config.yaml
num_hidden_layers: 12
num_attention_heads: 8
norm: "rmsnorm"
rope_theta: 79500.0
rope_fraction: 1.0
bias: "none"
init_std_up: 0.0426
init_std_down: 0.0426
optimizer: "soap_variant"
weight_decay: 0.0
decay_fraction: 1.0
decay_shape: "linear"
batch_tokens: 32768
dataset: "wikipedia_en"
Each number is 128 + 32 x the weight over its row's rms, rounded and kept within 0 to 255. Layers, rows and columns count from 0. Numbers have three digits each. The size before them is the row's rms in percent of the matrix's.

# gate: layer 3 MLP gate, 1024x256, rms 0.0426, rows 524-590, columns 192-255
# up: layer 3 MLP up, 1024x256, rms 0.0425, rows 524-590, columns 192-255
# down: layer 3 MLP down (transposed), 1024x256, rms 0.0425, rows 524-589, columns 192-255
gate524 096:163117134134080111151132058117118089126094117157110146141091143125135120137115168072127083141108101108115152227141141066158115160164138127163154107089127176119131203139150157122090095117155154
up524 094:135128184135148103149127142156165125130092163119100144142144190156124145164096126137154108107142209135141093073116127157099138163103179140151151140120088155141101140125133114138133128110135104
down524 094:131006116110140116092098147120118146155082129033072169120151153111109121135142117149092063147144137141173161118111100162110121114080171134089117188153159111103129128116098128108126069167088091
gate525 111:154132146135083181149149167149100097061081117126147087121135148113128142030104088093193118135076134079165116134148119163143159147111174047098158074137107122149111156139144124152081145176131097
up525 093:126132162099087145128124181175100071046122164165162096116151163130128132052088083102177082148047162076160130144121104142155132124174166071129128111126128117179120127158173123182104118158116104
down525 099:103097127105179101138084085151112177132150108120084155097056096175128100160176184113038146096160163166135123119094082142081142129156062197159117207147149162107174120111107087145149127089136152
gate526 106:131158107138107170112029180134122131113151169138146152138149112097150116106153128185099101142108131112123149111162146107149176204155125153143154105110112066146178172143156111109127192056114074
up526 101:162128112117101144192082109129116151081089134155154135124112157138050055102132108144150122146075165136144093104080132153119145169121161154145147106110136092160201172104131153105048162069096117
down526 103:089153165084163136086078149057141128130143175055120152119133128156131110125180158181158107166140129128124138111102152082125113146167119164163191146166127122124173165179130100167128206110116140
gate527 098:125110094151151066063106179184101131117165153120128172128124158123137172111134050109135112124151148091120136158179122124170111120109126107119065112133092120139134100135098077135182168138116190
up527 093:126100137105146140112196138120195180141125209118156116099091121114171116103148161133143100170180166134077179121084118122091148147139154119120094104141119077146148143088167172129175106166136090
down527 097:148170120148110146149100080119162122132064113156113074091124122137165068104136170092167125108125142145100109134081097128109145151162094117175142153124127128141109201062147162168065088129125076
gate528 149:112127143115092163136114122178118128119140093121136123129133129210129108111165127130104151107101141138135075098120111143120152092118174167127138111135158180140064113079115106117111199128035108
up528 140:139136139193178117135132129076150137139123171141068121128124137035137174137076142135148094150149118140117194153136145116136086121135112108130114098070105113124177152163107117143113060121201102
down528 136:172128138095122129154140128115106113117078101144169115128099130106189139105078119085140170143115177171132121177118137158112072183160101131096142125128112130165154136175159209155134123109108146
gate529 095:082173184139075196175136179199093116118159095085153112155089120080128183197117125165144089108069116145148104134106147147102147085130103092131083086100113069117167135113157132141091092127144158
up529 095:169095143113188097050084073110103141180132133102087111133142191146075092102087196188112104235194135148097117101156115172167146164093106161090100130128186117110089072190193123123166092119171197
down529 098:170142117142159088090135067137161156155113155136099178115177136152061111087104215141111164199177189124111110124133070072152125162085138175106204140113150142175133144185139109141162148109142079
gate530 092:098134149123135118125179114140135169138099114133135177071109138159156102066103122167143077186145163168121116138063104069099107107161141151169132144180099125097135118078126174119135080141103205
up530 079:031151184157111098152155113123152151119146099135139153048117127168114070117101115079116061110140139155142136146126081087099113105144227167143121171133075095179156101078097140137130099182112166
down530 087:143127131123092130139144150140159142126114115119113137195135124086124162225174075093080122095071083134132161118166160155154174160126101098099097142101144127167149119167122115140080133141128079
gate531 120:091105125169160123121099117116083107139136153131145093104099100152158150088077152170152128210179119150158205092154161120183096096149136140117133083108138135099074125151143105134124144120183141
up531 110:162074094071092122123118099144140144082124122152106118150133131126063121180119148141115154099110166097101124097116111111136109136084108117177141098163145178091155140131104155110130120148056077
down531 113:142152055104166138150208119119164132111188135191170098141084119080092172133126142155139170102147170190198159132143109169156085086118112108158191194088139144158133184138149136116186155144186183
gate532 105:130109125161150122185134123151104160091076118145146098072071172058181157121104083139160180114171099155093146084080106118136113150167077169174104145146142095107123088093122099094127070065112132
up532 096:132150107099076090136100143097106098110148096193149194134139096161053175166141202101149121183173138094170084085120085135129150155114141114117163136126122123165129179136098144137141171161121127
down532 103:163111090124127120095167100115100120064061117176115108066124162082162143135142101148170137094247128118127096117069130166099111113106077151140092137135107099125141083087082142155126182116121061
gate533 100:092154112168111106119171086107109133147152176130117072146173106159144144117165159087172131135083109169134032177174095091162106090125121136145127102143111126110127228183124149143099097073090162
up533 106:157093129092136135089093060152163122103120100134140130147108162115112144102132156096074117136171134116132134106088166150101116157165122123094126169116091116139170084088160123132154104113133096
down533 109:155091109106108082168140085127156121156175078132160144119095172080130104136136115105111146140162189144140156112116191200129110156142092118099060141141074135118125138122140094076203136128147061
gate534 099:155097136131096114118119102185119144138178174121142094192141134145165115107116171098181124162160142114090106116131050130187133122151151107119151074087172159149058098098118158146095129125093142
up534 095:078138096146154090133115168153083220129173122135161121123141089145110138111126148143176153136140052101173119105109078095147077121114139124149144170183109112137168169104078132138145119147116126
down534 099:178123129077079104144077117146090142159123140191097086168171072143183107101094135126159107126169149148126122133145125122150112113149165125130087125134139094168175167127116127194108058138115153
gate535 093:121160093192237180124149145131178185088111138119157099101143131124136107164143089171113148127101136135116153107119131150142073132073120136135112100138180128116122083177153095114165114113183172
up535 092:103140129160197136134139178110207140055133060176166117112129091135140176130126081163101216124081120155112120074141157181072108120093137135120150106148130124106162147150116108117144136082188137
down535 096:155089151069034108091145161068133130130132149150163157157085098147120115106125169162153139127156128118146102072117165167081200139128163105084118131121082099152115124092143152110070105095127122
gate536 104:159105113087195137085067125110159135151168061155145117112121145127118118077142073099112097114126099121169114192093116130112151145128101128126106129141109152125132112138117182082167094105119115
up536 083:175132077062164131140103153113201100148165156143084055135100103148118147118089085082110093092105115184141107160090104089127206110081081135127096138192091063114126144153109182092142115144151060
down536 091:110095138138080110173190167117118108161109199122111128138133113152130148170067172167138117128083128159124161066159141097127111133102139133160147135152171122120136134113128077206125160168164111
gate537 092:159093134161102193147142088143118115146119121115179122173170133129094175145143096073077135172127189143115107139102100112197093068174104066156126132126072082065189126153111141151071179132014095
up537 096:174104108113191128124163097131106130091126160183101105119116114130091159135099089090136139132121092103166144153144149130119155101118119155072175166146101157094105117142158129146128100145152142
down537 095:177103064163114181165137060146100132122111151170088085136141113157081164151079055103110180151154190166112109178109066106171100102153100093099147122129080080079149132142144139152076144143072156
gate538 095:148095088058135184132109136126155100095163157148155190124085071094137107086098115110117099096125113117151196144151090148161149178122111145152092161103146122088134109134173102129164055165084076
up538 103:165125137127181156164158087161164133164138140148150084139145202154125087148132122104107103049089100233082171106087135145128145152130103129139187134188060103167059204109095132112072143090123174
down538 102:137142122150173077071135107171119157135127137157203078144155104155069127117070147180066110128112075121146122109151142126127131171123143135172160134137124112142108186120126115073126101040137179
gate539 096:181128081117168082138176116100090185101190144153105048129148179135155155134111130112152101117152173178181123149094138165145133142128086109094153162142124096185085147159101159122139155137143126
up539 097:116112159155092154128103105117185100134074129107125168135113085105135077151121138166140148159096137085108181137145086095084091112152156126155115145145111150127104132105147142109110118110143151
down539 096:161144110156108066090153106115112183168139087165164100130140152099149149099128114113204112117140194194100113131123163188119123129145073157070132171140138143165115162118153141143119151095147138
gate540 105:134108099134170082160119167103113130200156127145178139110100084121153147122082180108176142107138124108125060104159099106086106147106083174108139111167122107040079119109191119151125099075173147
up540 092:137146181108093151087156100107152119121129164065137134129112174118084074135195130119136111143120150133156178210061120168142054088117133087191112119108120165198170119153090124118146127165095158
down540 092:131127135095148098157094147135123109150144116144178124095146067072168134139123143115199116113151141094109081076181152097059106168129108135103193141137094089061106128114154120159148104059200116
gate541 094:156118162139127147154172116127106159088165113096137103149108127086128074161139128179134196179132183115087039155174183090136125102140092142119153081110132154103132110186156134112113116105091136
up541 100:158116149091071134150159081100127153149126179172086105074098118142120078137106122220148174158122111125126084150193182200121098115139091130126140117157098156051126147155092104114112133096098120
down541 100:182159069123138118074117162085155151108135132123074150158124116140065103100110117128140121109161148092068158107097119155100059086094110113128160152083144118115093214157142137125104146110124168
gate542 082:171109090129176105087164148141160174128114181117141094181181123066198128156148126103168133106127123071184128199106120096148129141115087086105156170140144163116099138132101112162066100177091112
up542 097:140163154130145118166175168114182151179138133091144138100091090110143106133127080121180088193181114144158051179136115100177100201097092138132135219114082108171150121175108134074063130098169113
down542 093:127160180108156155158120132112187114167123106098124127091090135130135070093121103140165089167162120181129055108178180095136160196094110121140113180082092131192169129122113150080151153060184101
gate543 088:152144069184109133154139176131127130095132088106133119152153100117120169050191106146145104120167188093128105080132140148085152203133119182139120098127105109135164136105178156174113191111068145
up543 085:132037128135201127094089106060028150103138152125129083095182138179122123156103152128168130110088104148116083204108132106138076094074145085083144113170099207147168149113103088084135099149092176
down543 090:133103076155193157172113171138077120119140126145100165173189074146126168100174098174147126137150135093125114123106113126083105147081125143115097104121141109182158111146124157138121150139067190
gate544 098:143111129170117155118125146110095132178101148062122143110152104113140127110204111139146106146122077171105111142116146128151116135125127166171101115115107133046143123128153169126110133165107125
up544 099:130165187114099130154174105136117101108118129100114118151170120152118160096138093086105119146114079109172102173147110116153145150204153141109150106107169178070186132154119172138137094106130116
down544 102:081155217080151098165122114173196136110090088202132144166104130138094134137101156101155189124120146109150135159181116122128144110149136103066162145133170138077106122203146092115156110118118089
gate545 104:099116126118086124181086171116097114092014134068123131096115145221154132101147123097101178097085098125157123115155094175085118125081145188093150117136111118115083137129151140171107152161066081
up545 101:100163131097078125166144159175155105121101138085119161121120111170074109147111141138152143062145116123128067095073170179079144114115088177127141129108136155118087123115121131131112198159077084
down545 103:119094170167139091090161113179108119156178170163149173111202127087106089156063111162106152136134125105055106120125176129170197070096111119124140097128119106078157067167145090139129117126157131
gate546 100:116104187148162120098129176080128117113141090161139137081105159129034111179139187159169099077093123094203163121127171125132091105110119131138127153158146070164125109047103145152131093089139152
up546 104:075098142145099111126132101108170208181091136138167157085093132135153114111085164110095137184150097090143131140143137139114128169111136202112171141121111158141200129156142131140052121144121054
down546 100:154123093150119146147094156125134090144154127160106176121105142102133122156125142089117109094149049041098110125117113051092132153126090149095124104159153086191169113146159145174135095076147111
gate547 105:163186100066154133110109134109117103126106114090156060117158106137137123179142173136098177095099127118103087101128148156112161122173110162117170099120155100098081101174159125154128158154105133
up547 107:098097179115168116183142152175097157128090129090083211134061120129143168113142131148132104155083170152141069162159136138143060127085153106133113149082120136202179135128105134048207081125123146
down547 106:123119142127132151167148089117117146078127113151112146196059123116104191144115073194098152127149099125127126137151141087091119126100112093095174193090118098113151161128138091100125139127155136
gate548 107:165071118166125132150123110112172119083105151138125088177091133154134071100134117125126111133129167147137130164119141130173093137094119182080100178120185121125182102114124142148173126048156184
up548 095:144135094115116130140127070124076091149089110091232195111130164102181140138191145090179203082098177101121110157109092135091177097119118077118100158153110128100132147121191176145129133191075109
down548 105:121125077114178165161171071098189097109096098152180161123125107132145126116159132099133152139143179178191119135108141157098143076115128164103148199146200113156184129080137150122151121114097155
gate549 085:194110104101100109098192134086131079127065066125149120090135059140140089110133116158132131139150118123131171123108153156173082146188121148116130140181067088132135150135075095107064187142171099
up549 085:148137114130118123070131137064160144145132129120160131139079119142105094138129054189121152152202084160133157106109168150127092151176130124112118182150088113132149164135086161100094116150162109
down549 089:182109095104099081099169125092085116131139133115118152156186146115160170135073086070158136194125087135106128129093125113090091172094131162162135123121156125151153096115105104077076093087148108
gate550 091:142151127151149069147166119140133144053133166145096139168097140131129148159151088099100145162074183169142151148156155130124133089175105168162155104082067058159120138124122142116127096123127110
up550 096:130145106110149199205122101124156136163117130153079151100153099117151136099084149128122168167131107126132143143090093102144163162135132108110134130127181118089122122172079117114115134108095110
down550 093:084179099121098087106171107158126118058119150114139119166093137157140135151172109118141068097085164177124095146175120187119121107150095160171081128112109092184141146102154161105095080126160108
gate551 107:151141162123157075141117133114118077155177112089150105187134113108116162083105180155146194139177137157174153105135160139184176070092074144128101116162141069127155114151107101106150094104101093
up551 117:101098136134093123102186116059159126156166168111141071091161148134153123105156122125124164129213110162145109115132107155175148139182074077138157151059110157125099162155143105085165188141108165
down551 117:121155119106087126162155116104114125150156190150128100124179109148064087123188088177093102165182125127114146138125105139112189109158110086140152154069086095113132091190126155120133177120172086
gate552 092:111142194151100175068088131143116089154171074081055108134143076140099176107150060116165193159179073086145174105141107158188144119151125150137135069084151205144156115097119130102090093198114145
up552 106:185125192137155124096166092112125094194139125176147089122078077178104186154123096157130143103137140124134113083124113122094079098120124143130136091119071104085155154136118138125203109109162140
down552 101:086155187135160101095129104119096090167135135180174165134139092155125166127123155170133161089102099130168114087169115076114120150114116112118143121119018064157135136119168146116167166086163094
gate553 109:135119158101185159135123115106134159130092162151137103092166171153084098127172134070180099129138115112146186185173133137166123139137072148174100179139142127097194115163145123113140106142169182
up553 103:084130122172127126142125129098144107120107110144151166119130138136110089150181158102188101148089119098087211150093139130168110114212091104156114154193109197094121095217141114172131128112147186
down553 103:154130109150133123113146094133180218181215111114108167110161094146108125104142156153168066061100120175140182098149127164116133143136136087108150108118151177128085182135116114181132107168123155
gate554 099:081110164141112086135140160137092171172138159163144101181103082126136143144100138161127129117143086111130123143113108129094113174123096119175096150149073073146127219160182116143142084115135097
up554 105:139107149125123117166130100120111128172102130147109143134129101151088134115112141102194152179148186099145153065050106120156152170135150122094169074177155202132123113152112123144073091159128111
down554 098:119098134120135092048187103117096176095120103144098127163195152124148135190141108142062119148133124099153122095125103151076121105122102093203057126134186047131173132105141119115184118049165141
gate555 106:196114148065184137117143130099142185143101115133140152178117141139121164117159122086136153128199154132115111135143148142127101134160077123099115172164078173215115210112169155121143105120153174
up555 099:141130145122135163122179130081128152123108105054180100121149130114086129119129138132152146083155106093162127129138086160128100108135057134122159174169132151090119173070127121130142194119120090
down555 103:183090130116194107125086121091163152099141126133120107121120150156127169093135073124170132108225149127155105126144140126119132167089081117142127171112038164164153127136195114095132130124139150
gate556 103:145083123172136145145137118088180096085137171086157160165129182093089164132078165107190162105114150077138099131183093139122181112145118107172130157157173149136133176115083133166151116139076060
up556 097:132147129148164139127138156080170112093098158132145143143161183072112175103088164111179133119151175068144163157147080122170143132140149141137124198156169133169112111096078105130125104163107106
down556 093:093144137150143081154097144159095141135124082147124119120130136153120110137165129154061149165136092120118119093081131128115117109103124099103104130133119079148087079177170100152106122121166191
gate557 075:131124061122221111099089153141147165127068140129103140106118079149162138155172149100126115053075122145059137152133149125166161133113160094167192078140183075179100108142116113114136135176156110
up557 069:144118165175097146142183075127052121096165119129182113178132147109156136113157187101114162133140123069111139157135102167038047123091179187164131114092123076086166143124080147134095112128056198
down557 076:132083122165155085108118155126131166095098163140094140139133109116141203132194188071097112107105091108051147175158107156069133106097202089157132118094161047153125092155079127154149117162147151
gate558 097:109099075119075161102201147141121115102135189145156130103137135160088106195150150133111172120151167112102121114152132199113151168188089134131156129095094204139048060169063178172103109103157081
up558 094:173113153109158121104132198077139075184135166120136147152148069139133138147085087182135088152132096157166163148127122092130089163053189118143087089160170216029162127177171094110180116151124126
down558 095:137107093147132102078113099142143081109115118118166158120162107142098194147173123090125120135091157127070119076130116186115165157208128126115128135079096184118088142111092175164077132124131108
gate559 104:093119153159083133110159123084125135127108149153129066125105167173110163162130126085121163121178164064210084108126039123140114128131148153135130159144141150140146114117116129129148158144142154
up559 110:129135153142103180159064207150158117135127093149116123153153099110150122171062146157141092169088151150090150106113114152111114119168110110176136143124111157175129115168144121165131128162145101
down559 104:085149134136136097093126081093134161130176070092090129102148114152069077178127108156080126093101142139132114109108121142129117171171111159153136093149130171166116091087119180150144135171147162
gate560 102:142129081105141150168146129099125165168102129153149122110148090078124104086129133155161114142071114095147113166157091146123154149135128171177146069110123066154141117152143127096118160106141124
up560 098:131157157182096142166112109163113132111117087120098119165123189102167114086071189067081115179130098128112132110106128096116123167057174105176102203165111149083132145116133145104143100124108178
down560 100:100093124138093165168172144130131155160085112169105139155139148071115101055065184108102140185132093107158132137196106163099112142078115130163127127188092062114109127137127093105128136114112119
gate561 113:137096116113110158067120115106098130102099112096125072145166119131103122127125141137140074144191116123184135161097089141120104150115160192153150160140149213089113189073145149184122172131121127
up561 119:171143104109159140093109129134095108084107089085112109175179048129107104117167127153116118126105144109172160132136059131139100160118187128165135133101162173127133165092104127185110135100170162
down561 113:146197122144164060121075085129132129127121151158085148074140085100095109078097159103088152124136140131122137132147080095146121096116172061173102079085156121179135122135175089123138102111157097
gate562 102:153107108162180168117115124173114141077182081097198113129104088147111107191147110153091167122154103103132092115138164145141149133102145161195104178103115142130120090150175191127135173100084174
up562 113:092108193158154119117118116159120181125108084084139130126184068144095067169121066203119124170143068133157122111146146160103095142159136148121074120183120104156116098098179194095132128095140124
down562 111:060173124140138124123116112176184135146122126121124143087183123107102121157082120157124101170146127124113130132090135124117084127139120089137089067202134084169097100098148178102147169089172141
gate563 095:145170061159129141117158128121122157148145092107128126155092189189150154103123115143128184069162099140127114169115115072147149152095154117159069171086150128148123121140085149177123157187164132
up563 103:125078122115143068155143150114157148112132148197157094083112134128146117182168116118107072101151127086128113091132108169124060150109105117081160072112073107153139092095183137182130124067198127
down563 107:153067084111130093135126185160163116149128137146127159068105126118103180114126191092121134106185075130114109121123155148115068145095146149128144146106152110160150042088110160184127076126175122
gate564 100:063133161148096111113178141093102129097131101150160129125163057101075125125172166172161117102071193103122127116137123196107052134130123109102122122086156116118159133127120108137119133156139071
up564 099:080081136149136088089151146081141154097123116126127139093187117172076179190148168171189098073082156134144123154116141105151072110075105126157075073112094147089170137076134120147126148175150096
down564 102:085106151141091152131179117110133135098169167159121116106174123154136130202151104170103122121176125154153198139163209133122143137130104124184094065128098132132120130110144163157137121099134144
gate565 113:127131072172138142174070114133161092089173133152130079121110127162138120149170124135085164109128129117127087184187096111165126111054152122112116152118084147135111129080131123189147164124149119
up565 116:117105195084107110080168145098150153137121098147128134098142051134175075160160132123152136155129090114113167123071128157123120122139076166165111106135106105110103109131114129070125107132107156
down565 115:135209178110113122157205104129178116079151125161106123110139096149187172164099119131131157156124128119096153187066097189117127113152101125156111135127083119122085167158118092132118161114093178
gate566 109:100167152172111098119139143100138085138104093129146121068127113113082121107126145112117116135161083160143105138139087177136124082140144175154143172184221133146117071119079108088169127149151116
up566 108:109144179154145081129150155180161078117120127140182080095180125111134116113114115094137141134186163091135177116146084103134159165174120165075120148116139119120139102106115115121164125167173165
down566 103:143148117144117113105037096107177108111123110063110142173093135177115096187129102078156125144101117118139122158173138080137074127119184087103120083128095144160093164130112167131059140119124121
gate567 107:097098120094115144145137130133122102135162116098120136136118136133118121119102081117169135155137075139164148161097153125117096102113147117105150115133147066102166158111196107109059054102136081
up567 111:143126141164143175161108086162125165090145119147074126166145142112086096139133145176134152103120161109085098148164158154170104108165175120091118092139137198115108170154075110143115103149175183
down567 110:103132121150141151166162129140173141085118145109058113162150121152142071139083151103140150107160112123091042105171132068108072118147151173108140063149121106152151152124083090116070083132148175
gate568 110:110135114139146122103127150122096134166136093073094157157115067104056133075111109135147117102076086192145138153181103129141108147146142057127087099124116164134106185140122126085163137123137160
up568 121:125103138107105143132077160177137128130144161155157073151115130140171161156096115118130119152122143137099159118170163133161156188077146124133167172168070089138102190097176161122115165085083079
down568 116:121100149157092129078124161196119121181115105116121113148097146076143143126121106143089124159079055090104130103172122173085122119103111123097153180174104118098113165136144118092071150133104145
gate569 093:195148167107148147158144152089119144162135141102117122126074111114091127133141152129090105150131137190131158114106136079139127182138165098136126149148135079130098103141152154108127200061109117
up569 107:150111113146155137200114106085119133123071106120096131093109157146161154193122153135106165208118109158111156100170131116190171100107133155121092122208116204136080151128091079184123138107151115
down569 096:096154145111116141068139119148136152102128114127184168122134092107110123065143089127086074085137155135126098164074123135127065106168094138150149150109124087124144108133116174071090100155121123
gate570 100:155112117088105103118076133126091147115137072114142101143118045117128153105095131133101150053108102105117145107191189143115177158116135069105120113092162140104116118161170149126098093119075151
up570 099:084137180126087148130133104137174097119092131138088119097084162107143133083164113058170086141145156168152156138082187108099169079144082162141179144188120124176094161116092070161149138135135109
down570 100:127188105098136109202087131101108119102132158109071137141134183139113117111158149111132144123115081124189140138101149098106138083105108162173157151118105095116060150169088079117100104143159102
gate571 100:137112082146173068047047132120074164141144112166179111159123161129118152110155161150117166139140083114138097156141063114150121104110093101131123127081115168141120141173140150151194139115179160
up571 106:112114154106109155149144107131118094125132146088099205120112119135145120146094165122166119136096116066142148132065036143170130124129116066195162103117123080136138127113132124153143102155190166
down571 103:144161167125123145141140115132104120138122150118134120108113199098118118126097163143128083183109148081146129166092044143138086157127125102245171115132116083181150116095164101179127166138177077
gate572 105:158121124178132150125151116119129151078129101174089109162094145134149130121136092177127181142118118182156190171158117106146046139103110124168108078120105143182158100189121214112127094121183155
up572 103:111184096096125122136101145124113144138113131144175125090180106128072095109119177105087107127150094122104083111154155170062172130151102159124127143117149148092087147172092075198104167125108085
down572 103:138198151125084090165104118063087085166141184172108187160143136136109181161146133108149128134107146179104125123139153168144165134153153120118138128149156136201150165111125082152109211104130159
gate573 099:123151131132082117152175102130110117166146153120098121161131059148163130160061140139143169160155178098131137081182105152089138082141158123144128125063135099116173110103113158061143132137133142
up573 118:133149178111129221094084117141166102101121157149160106099061135122126112174195130117123088116094127131128119152105166127086113112108068140079097125172115166175058150125166123142112151179135101
down573 116:099159152118117228115114173136124113126156118100132089134115131094096145184144123100100171139104141108145139114122178115059156096090128158097137081152109176145083107135150089124129144113173122
gate574 101:139166140126132113140127133132105122154069154122154160147119042143116179129090101117169189141146084139151163165134091157112117123161121104133162147146081123125110159134058149131097155199109139
up574 103:115130141119102176166143146106133106137136093153128208163061097140106130150134166122146146140106140175132117164139137132128084160129057111151149124168172152086078120126133145152089159134167132
down574 098:106145106142087179138149166082158153083172073099106125122165123133189119137101083130151110126192086125116175121104123140140148148128130128152143080157127156164162118158138143117103085135090139
gate575 103:128129156183190123151142197158187149115117110119085122159116139154157105073138098119152153123061056158079186118159099085194104153095161121133174105138177127121132100095102158069071111122100119
up575 103:124139083179132120141148200167191138125100096158094115167162156053180151126126090097132107067087146164045140135158128100177145112086145086160171113124149146136171135150078175134132140130094131
down575 103:170165178127124130129159099155127117136092196112118128143132083113181160134091102101122136172107103147147075167104195084090095103150196114137109135123110149147113118129156153106128101072116185
gate576 104:083179117090124138182090120145145094125101114109140109148135097108107157097168175149140166092119109136121156139145051123165177127088067082130096095117103150178137145118133081156134079178056154
up576 092:108132073094146071151099158160158059170101098137177088079122143150141143098161138145111182094142112116095149093148086073151152111082133134107127108134141192161154120128156096132142115133138114
down576 101:126046085197094101106200078114103103101143100150128195086165185142140083095146103160086061131128093078126112042096145087148075127144175165106143117127133132070177118097131141131167206111187084
gate577 095:144146139142118161157064110149152160029078115144163133099134139091102107141170130111123142120085147096122085138118070123152145126129121139138141128124122144164121227155048136164031154131146121
up577 107:082074105105148109132163131126147113123111120105120102147143119113104124154119111137131115151135125102135156181142131080091139179127142120115106134144119100066205134148164084131122124124162106
down577 103:098078130150121111154137111148136126115152169113140119160162086078087116174141126121137127129103104088156113142119135085085145188096180131104102143143103104085187161141125071161115177123170165
gate578 095:173082152160135075168102101121161163111084162107140111104120146158144204129107131135113148164180114082163127103159100095121149139109138131185123152157109135105124175082130114125162095137074107
up578 092:166157105134106172112175093083111160228090092137087169134143091093125109158170122083142133088125083140110140107134142172140089116093125140086139140164111138182143128155135160105131141026171118
down578 096:146141085091100153092175147105087120225118107163089110106182090147147108149137081130144184094053118095152125133135159139142085092104135126139114144175125098150123177094111107080166131073170192
gate579 103:121137091132093172133176096132103185111121125152119139146088104149159122154204169120110125158148181167147163120119129104130090138154170153205099214097126116139170092087111139134115134119110144
up579 103:118146100093120167137172100132167139123142053110108093096106147140143122115217107159098126163136193125175161132096173052163147130132104181192109211105131109110148099069132124126091152146142156
down579 104:165157117136162139137198099194159164215117132124104077160104133134152067139139085140151154170143145129110080128185143110137163114102133151098155136112109146088135162062165144094099125094156151
gate580 093:128127119102107172102114096133112077111157153120192106076160107172067089161120193101086130116157172096166108114146113174047091125161105096156210158127113100200138174149097126124102197155107154
up580 105:148081132110085156149115129177123083209143146158114061167164071113162132150157116111159130128070171093147141180105173138134145144171147101117134148117098113182142088110137094129070113137100083
down580 104:168100113148141139113146135116108108153087168124090139111138136150175137097129147101158140129034154185116131163082162134140173149191120197111121116100113135127064103139138089186098151114116104
gate581 088:167119105128117150174172106115106162061148134156105153104093161137164111102148123119101082132093127134116120132135124086092166143094071110136091096147073174135131155092113072156128076067143120
up581 104:145137171120118130115148113103155204115116166157103155113056205113153122126137152144080120136092087105170095133079160136141168159151110124169098137142115128097165171135107120129146104045096105
down581 102:120153186101124149108110133109198192114100127178108176102096176075168138122104113152091118095117121084175096105047175158165140127141129162126139136116102120029170165160059138099118153081135117
gate582 091:100089126158158179143155070091127161102083095133089111151121114083150107121159109130092152120189123119163085162220103068169117137143155188148123122141147076078125149107127130128149094117116140
up582 092:091092120110142133152186137106154134081104081188154078115110122103126122118181108167179171130191158108124108121147067082126144141079102184129111118148138138198116140124120107146096130122144127
down582 092:145142130148097096129062166130111173170153178065080144113174095092154114135158151162091121110111127166122157085141119166097142154125135102068154138080067127140119104143092081163075166065074115
gate583 096:132119116127141151094137178104171178151147094076129149148197142128161072132177164128117158138157101101141147192133100087178153194074133145127064109124161085107135050146148179095150153125147148
up583 087:118121110097103130085104156103127163140124080095092171156200165140154093128190158115123192126160111119107115157121105069140165210079137160098039098124162112133166037143165161109146164103159157
down583 089:088127154117161108159142104154068124143122170171159081127075160114117191113113134133138085126085162135136100093106140145091113107178128103146146157101111141150147203101126092171119081153101093
gate584 094:095089099159119172139092149169071120098158092054162077163151210148108117119099165110127151107137143091101085104141081129124117131146127164114134089154141080075135082126144137074087163101004171
up584 106:162113102140153094113137128173112072110156112110161082113125219125133143086146114117102119143161161123090107094117132160100125182103135151147093037111154102133136138113156147104135169081054104
down584 107:128132132102122120104142112157130127152186117167166082060075131115165112100104109157117140180218091125093188142110148147089125138165095085173132044123162121168104130113148171203122138106155076
gate585 105:112060150118071143120174175086120132145157118090121152120095100117163134105125100130159109168151148182181206174222164086153147156128090107097067136104055139098150164172110155125145136132084147
up585 098:164187121070132096131090107150162139125094126104098089090145175182063122145049116136109158062120115138151142078064154143100125099117169182145090121172176073148062067190173093127157152182077111
down585 099:115111191126079103154115127089153132144154115093143085113107110120149137101099040123128144124120124091143183153235169121114120180109122112064112133118033164156147131128124155113153173098146167
gate586 097:141111126137099111177131108138122135039087141152172146068067118132157158133124126133134203099117181071093130136165141082109187122112092098158157162112158123112091149092133096139130096135140141
up586 095:130149149146126098152177097141107141027099090127155130065077100158155149127150131124124193145131184079122119146167161060109160104106082116162138165119175126117111129091144077125121107147154145
down586 093:125146120115128169073130131093177089238165086094102139121160151099091080138140122145099031113105092143127127124124089153153112131158146117124104128094065139124144101184101135104094186100073097
gate587 099:129109050142156148121121133111156142155157119139157141116150093114145083133126134158130052116066108154177157167107093102163143089149083079150061136086168182088103069109172124164160123158161116
up587 106:098119077135094116157143116138160091116097121148122143141121115078149051164110124120132091101073134143113155130148111096151151144143074131127065173031153152107070118122139103144152164138111167
down587 103:082143073145132104109162161118146138127109169141147173126137110090139094205080122123142092134161126120121187107156105103146158133059082130164118164106183166092097103167105151106156137137109104
gate588 106:134096163133137125105096213112194239147149086088177063167164138074126135107123156210139124104118109108123168149132118134068091127143104196147140153104143189050092146112068133146125116120120193
up588 107:128141155105071110139080088085074072146091094149039163100100100190101131149160102108114104140142129156127077144133193090149102099087118094111082101187102119127202151148160146079130076092108055
down588 109:080124147170094124110159131137059140162128109156113124094088047187076121184137093138151144122141087180142061141102177095146111073117168142088127127132108156106164110159130106129212056114162142
gate589 114:133123076167127145143143122063131118130171028142096128100126116081071106162121167128107101079131110097150133112130149130165118198154107089144159092115054234128142108079127142139090150116187106
up589 117:105124132114085123157141149104151140101163111107133070100108011140072055194158127156082079102085112136168102133144151105141138111129145108141162162167059172115149150091091159166126123108133144
down589 113:134124081133113109138114138082151117140181154154084115148143083112060138180095160149111105085105128087168090146163143069168104129161128076144160130134121202136183129085103173125075147085148120
gate590 098:176152136132153111125110085114131146140084124129151154173183098149126119170115184162144176180127116182158126117111114121093110151146142100177134103125150116138102115177133134198169137122028108
up590 101:145095112150134140092137153078097095139184157148094088164159185167066173144124137102103129135134102155132134165105144120075115160129152078115143101183094088153162120142142199068141180148148120